config.yaml
init_std_up: 0.0355
lr: 0.00258
decay_shape: "linear"
Each number is 128 + 32 x the weight over its row's rms, rounded and kept within 0 to 255. Layers, rows and columns count from 0. Numbers have three digits each. The size before them is the row's rms in percent of the matrix's.

# layer 5 MLP down (transposed), 1536x384, rms 0.0921, rows 1275-1291, columns 192-383
077:129101137152136123113139121184133174115112130098066188120137136140085162121147096141124151080219147119115116131204071164124130092142098133144146134166133112107144158166176161100129183129128137172121068140158118104129190162127095124154098146121110071111146111176141151130097128074140107153116100192087220106125126105110118099160107141146132145120206175078153101195094154079130102135206168109120114180117142151104165144098151107076121173142136120160114144096119130133116135169145169157143137151169146129099124136167108105141078129102175129181169203117144154120170183111196120148
096:153137137170147139132114096152084106148141153079095150101127136125130155156104147163114115079164159116094091126169125108130092156111112078163109131168162130100152086138106195132155115109155155098081151202094161168098114127084134127103126128034094171141105130114161119156178162133136146059137128095072093107188118151127149064144155133037146178106097129084126120168117114107122126121083165142133093081121112166109117088105159177107131168125081135121130124090184100072161179114175155135094154164106057132118085124115155135140090121111101141125147142094107122203168092114098063178
101:211178159126127095123155080157081201136172115158132158087117145115159132117156158078162136116102105139102114202113108077130108103153101180113097134122147056120137103129158119138110097128182120148140171102107152137092165163151089143138139124138121123123113149212140153172154117164084144242133136117104088102147125184099178122103165131169144121106121125124141133171169123144118140129100142187144122126149146181138133097133143182125107119206138145126144160148140104102096167174182109115192126110095211165152096119082173168115115141180089101080118211139167085096158126114149150123
096:176150095173063098174116082128116101140163131095115139159168119172091108134129124170128169043128190093125163148085115130125117136167151190061080112130093144140134121110086053102121090140136150131130079180165135105140111121140119159163196130093147082082117193043118116154145134120082122166115101109113139134077169101141154101154164144148091052118069095127130091109148108125155110161177157101163133193146190124113117121061152099173124167148130094121070136142103123143121097163135122128152128095142134190156137099133087135090147107132196179153125123117048131154079111102168110165
101:070141185138115153085173101162120087144096117131078145109177124050113223078161151158150049122055094125113113091146141155121151129160181183155120109127130240154132119119100122171204105096165147126102097176167164105136133100094193100136141151153132134179141143090108123145113150084099150143119089146092061132155125124109118133101146145147103122150099160189086089186113106176094142080090143183117196126147078138166172155086142154077115119153183140145144128076151118059113140112134129136132163119094107128127100144103128096145159123082129167098153175135143105110157124179122112178
099:126156084094146180098132153110124153120147122115114108106156094151177179129133095143121123142137147175110171120102054169105085125088152105127107158102137116140133105162089146146109127139154138067124081115129141094134166098139119175152157153092109151055158158213148130109146134141072145165150103109217178116157087122093143110147132117054152115139121132102125185118162087170121129171144118157209120210150135151120162105163079127146065089106101184133130081149097138095108152127129069121150112065168097135107110131142167111116148112137139114110148094137102116118111173142100147073
092:144122151147143128161164168160108067173103140168109110098169135122085105141138081100138121114171164110164163164146170119139184159057093089059153087107133092118108133161127091088119111164163127090077159123144123153114121115055167086112055135111101139118115106177156086155122103153093127151166117128133125123154124089156134130171112103085159099102131133131126136124148205142146108154151109096106140100158101111226118190130122061103119102131087145201104120155142123146158137166149092170154132175155150179183142093161116106129132151158139114158091149139129189105094177185132169114
098:159149178120134077113104156168187060135102141125103123095164131141112121111142153155135077105127162129102093117068101103066131128133158106127094166160077162133169102148104130113133108064060113087151100091159121107104117153129110096131155080125145171081133096124133117185111148084148118132117158155131136167066101099134166126152103136157224092132132143112137115099115166188100087106092149101106136113101037135114115159163102123113116136144089127107102133117122098124149121093132125099110174121060166159141125103117139176136124116101133074144203131107179114173090083109194080117
096:137152117057082150208170190174149105147092132115099169159143085090141136110097093097136138165112156163158086113159139130154197123211083163119120075130062105100127165121108122148114123141203099152152140179112080138169212149100166138090160121137187124156094095099188119129118158163181118169107114124148116154125131173116162129135126135116125196080141094057171146098173105134162120173125164120136160121110111114187151145099095158119081188128131156068166122102088146099081138190085133164158133122120091158126129154108146081154134093118101066093094150128209132145149150141134097134
099:125152157109107106205109104123144099109180055101162105093186090125131209200154156142123132157198181151124123127155122143153115154138144157098096170073149060078175141133130146121076128109192137113133091164128160151139081186136134191109094091124112134171149167184091162164122130175143148098079147120183072120088089167151118148132099100144120112111146139147086153160125167126146154154132161112139137136165135172155145084125119065151146108129209123097126080124111130074150101187143127122067128107084147095130125102104118198107086076094093178160047122135079128139099151143110196131
101:100144051134073133076141156135131139138137146139102118151053133148148133062172133152129175093173134106125107108133042121155123117131151086165089124111098130134114133174082139132095200166172119146101145206104110100167145082098127163122124141107149133151136122067105092158154162115179146115125166101132188127156158115164166161138205134128103129163103084127088111135075183095135141055107169122136141105118084078092159132162113163159129105182203134151136196158133100080090072177123137083122118142158169120106169138112137113099105146124140175125151120180035088133174137099145058169
112:128122025112099145147242112208139145152161144063097078088121095133134105129150145156062154144048110201105142155218123076150165123086114119152106108173120084156203133111113152107069116167141161098153090140118094058141121152060090097122112084102116134170149184131098102130138120154117101146150123113169087084107155095131060206139099137110129111168133154110146120159121096137142126128116116180191146127130130166108101156092143192113090150075130132135142077136148087143108079138134163184091116046124161123109141109100095102147119179155103133150158143077110135157106079146140147146
084:100117125115146207110129083124078130163156149134102121085119158152123154093098128088157079167153114097135091118165139132099121097159071150143103134132178092111111130148175169103119096126165150147107122104162199064123171182100145164156171120085104100145181148146114134109140127082143069007182103117132110105112145142192191093110122114089149164110108155169116108140134101140129134091201139107135082147110143149137146129066136053119090181100073117128103139125129120132123193119166159138131133162159139120088110063135143112125143135160120134089179188092155175175172147086139154145
112:158081130096177105112100161124160099082054070151127133139134092145104105089125137069110173127105176104104106164104106121110122133125129114163143130101122166088168162095136077109163123122142136131145159064134146120174102091122126098107087044137113131116072138171198139153079109158152103170127096125175144112157139118135156152122103094128127096100142149080093121130109142116144058116113179116065118147170185144126123077094155156132106154201171113143095168118094126153108119049169114138121113140069101154122134121123092148159111151085119153146098098158133108125080142111112136157
092:118143108159059156153139082094174170168115158035110150122164119116105222095146117107098107111144095141089139106126099156149117171174121127144156094097127167105095168117190094127169185136139136097110131150132159158134089153082148105116197148097127124137127140181156130158114187137140142094137150154133086162120090129104199130061170127112162184087068153184114128151154067118131140116127124155130173120126062161138135078132157108138114106148170155152116078076139135126136188149146114089170126088138162156109128100166118149140093114107146179189152176109121133100093115163185064204
111:187093120164098159123140129142122138123144109084151142103115087146043136123130093073105116106164124124135132054153081121131161089105178136100078176131114110113135089064181110088138143116146144093099134131147157152135101082124114038098180163135150082164133139120134192143183125102167061113170124160139141147094123128127144086094107158116119093119126083083118122098133145076177153154110121097094117124127177182106097120191165117155147139098167116191112148108115105062135171142095131140148094120128132160055151102134101117138160174173150134126147155138092165100130134127079119155
099:152154205129132096163209221113092165072186211186123103121159158162139122151116061084087163124146101174182073118096175114165074125112088168120133115078153133087168123115154151143120161167075110124162101166136136102134141161170103082165149094121126097150186161163157167128107203133121177131100141118136122091109128113094093159104202127166144153147117177130126161162103130138203117130100135165162057149060150140127155070152098137134229117172095072073131114130170099122086170141102160108082094166120129157073119069136105122088142086120171189166111133144154155140147134103155086115
# layer 5 MLP up, 1536x384, rms 0.105, rows 1276-1292, columns 192-383
096:139186134104079133129197151153108097191160118152128077139096132121213129130130088155068067124127107157099192139043212104090141149139179144090124100139141136085126100133194145135137186114143195092175158140111122159113158144120125153175087096164126093135164140117152129131145075138151139059125165075129131138071132197140171145089168106127060127161058117185117109102143129120126134140119142182097140177133121098126106104074111154138111131126133128141139087144154164156134183184074160121074137107154155135140121167123168151182082167137150180139176169099095108141162128105113132104
127:182210129095121110149151137162162108143123130134161190071045151110118102114174199110160104117095082147132153129141074060092087164106136164144124124078121126123100124091168132131152113173168104145114143135097116115145099166134154150132097159091091119144130147140108178116121086150059078077115149130136071138127114148112176163095146168091068165174153115102103149154188133146139158104117090178142097093112077114115148140154099151103161113164132134089120165121128105157132159160189143103136136082133095146181142125142136113100124061146167082133128110180106104101174117144117131159
096:119105147218142134174103126119099096131116172119085133145122178167110061189091116131100089101139117082131150162162088128091140121149062148174149199108137151178187138103084106159141053095130123033139137059162066104092101154131113131135123129104120107168175173108119116195081118121089081154148106108116152082067104147140182173107144144109115135097158211143113132174156148154112095205153124112173100139122144115115138108144124078100124130118112063098142154150140067139095080189138165116174154069164175170148180149118123076133135129143157089142155143155133202105103120142091114143
105:080099073077103121160170174077127078131100102137143090126111071136136138132135094017128177136132102173155124130189125080120116116069073105140168180125139079203172078126121126095124114144106105084128129162134116157154170071189136206123140156126134148102132140130166070139149172161090175167104077108153152130136133158075146141169137128127165097118140173089133138137110129180153103119124125176181090095160110080141051176138131118100145116139097136125135119098121106146085083103137111178122177138143096114131127112107163145140141121195202143105181139152158123107125151079124130133
101:069215076097112191127155115125083095097127112083147043099139130145147140145140093117174143085076124097105103151116126104060148121086157136092185151118216205133146086117137099150124155095164179110112163119126078187127118153191134097157123104120155094118173127126062178106161136150071100103098132093117102087080105117125083129129120108083115065164159112143170118115149170171170093192146230094181144080156164138141122146123152082114078122141178080158079088142130175115163137135123162118165137125124107155120095174130158102107153144127106170082181079100124125149091127151188114091
090:099137180144088119138157152156140153124106131152161178081114166121106098145128160138171059114130097169101146086121147142167139113094149157153146141104159074157153052187142129099105104125155111123108107177131086120140060126066099107124161050123143149097113156152184123177103194118119109105060110142117090144155181128118166185091086103120147128140103122088109083167110110142176092131123137116129103072100112198194198110155073154126185152148150098089123149162143066138077102146105119126058085124131137117155093137126142139168181181125126071125102153155115125172077166095170098135
100:128158055153176099124133088113129199057104146176133143113117143154123166118146108150152122151101126120132122109123162138118142207139129153127150127103127154126150151065138132203154193128102172195189170151062054099144128101133061132168066157104131072100099145109162131133105137113130146105168096084099144180182127099189139101138158176173113147094159135050063136125111074063131142147094106111126124168188100157098129132087143149152109118133192111124134098109144200133071168147193151123133136087118133066078111087104107100115084102107103112149137156119106137100112132121135133044
094:087157139176155100085107136166119167055134143150165117069107133136133126131126079160132108164052132147100073108101136131085120179163126123172139124131121138128150176109163088133178183106094130155151169131136138071110138134208093122130121122127136150114105099162094117094146203115139082138125154073128034141147102113108113151123152112188129175137145113126163123173201128117072118128127094100135145123105135188153106064211128083086160089117157152159115144187145158123121165107128172142108142109114129116176126152097122073157087116125118164139091138102079103096127162152129164136
106:186141148126108108173065183120141143186141067103186146129123131134143088110120181093164077140163089107119116130146158164189082171078127123142153165142080056147175140145083128105136095117182171147178131174153178182171135132138106128096071144110167158087120107145110138110151164196146094169100184106134135114123133151110157087142118121194152116137115136090195176104201147195076134118091144148169142123114124124137112145101127118118054109097102160189104131165132147106067158185146186174094141187091109091138074119148111149164122086151143096120077056124121127055134106107119096148
093:133136071134120196127136132154078177142158159140116122094158130156128119171154077093113089160109155174116149104134109041189143105220076130118098173109129107150112141087159109180116085169100189108134097127139106136108052114163104107137129201118114110146139139149077119072156146106111151156138136138116102130141154088123040140080114135168087102088166119084125128112135130133133125067131090129102096119132107121116132110163143115149178172108120104124107161116173172135149134103154118160098146105180138104147173121159160053083163149119123129112096174092098157077111115180120211109
111:173134103150142118095230053177108138165149113086125167112108123107107122105117121148133168156115124176151105120104140131157179114062125131122107157101121082160152131130167127108036129176184080150131112146104114132097148077105143181134140114148095048112114166082108089134106105085196148064167151121160168129119139138143103106114145108114102114167077128089130082159103123150147095137137131138170158071102138205094156128082129128128184082082158188093088083190096127120109138102139140163146179125111122122124166174198114091134141140106108160151145172178078126188187163170110090126
108:167129120140156088143089067098153128102120111154121136129130151125129151149186112126084150076174150180113145132123129119146123171126150166143159136132118157130124156134100105158162107125117099048196115192067148169118175152107131140110130112163150134117085128089197115219144123165171136118126155076168171222185108192124102190151133156195119112118115097118180107150126150115202086134142141156094137128187096135134125136176108117111117098176183148137138115124131114093109150190089125112138077135100150155132123185107116131106164131078056169101128141125138127099142124141144085145
099:147186155151112093148114136092125121172121111109101077120156133162085165165139106161149138127067124127148184136046098104130085168075106110166095135150089174170085131114126149149126143147128131149084146107176092123095109099142119092146105121177119161206114146097153103134134138097110079088153123126117099148112140127155115115121095130112087125131153115123149095080160154122033119150115152157130077164153098161125086077108086158105159078115081145107117141144149071105093158145136112132175086148188094103094121182077164103099212132093101106113080165167095127148119098113134095067
097:088147154069157116108155195123162068116166145113109193181106100164172097097147134155053128152127157160102155077147107123141128135102062085196114179140109109137135135100110107138154125111117179117079161152154130187195134103146111172120118149108102007117132139118093108054135118131146120133135117114104155116115160082126135153118081146142155097140119093129156125157110123123125109177085127110108168128116141092122124046107122094137131157110087139143133132182087156150098115122165112140065109165103105130174115133129111121125087130173163080173116109143116124122108190129136075156
090:150131098136163175141130086173111136156124107101134143142110156114042200104132085135129127121128123127112121091162142135071105077106164120100129159094135118135157127171129105109088115147072160108148112159124145180119192100116113138178132098143150136140083125117089125128100068166120121158087061038173175151060164107151176065168225161194159110201105077083140143076131147114169192129141158078122142144090088143100107139183176163152134077130146114120103197085142148112102147151128114130179117121177149116038137123133116111116142128114097144138103147176074136015097191122107144098
107:136127148118117097112109163092120168081133153128110111150189118121143115166126121112104121169088104145091150142165112147113189090092129162117144116160102115123143068147107130102193135193105138186095126152183098119188105139117111134107086101119107183164133133095134107113114151099110136104140129065182192178126113159149122212113148078126075103126165098164111165171089088139108093154170091113112067111087123188174150139135095121106069137104115141135128091137184117113169097137086095131123106206139147112154126141085149147141133103099112165152127137099144150122105151105146140090
094:089169126160100120145138120148139159157101113070161126201143149147165161117159114134122121179081178194131150129118092138170107060114200168142085159124165154150171090091146122138127146145168145113139124129176134100118137167124130090061137152139137141128082189128121158116167111107139201160109119136125126204124141156144140114188141158130114101132087135182113155136151133119142112159103185125153083072103153151072126135075131127134116152138114120069136151157117126117133157069125080161106085162142046145129115182113107121134073167074141171136066144114106139083108139108139131116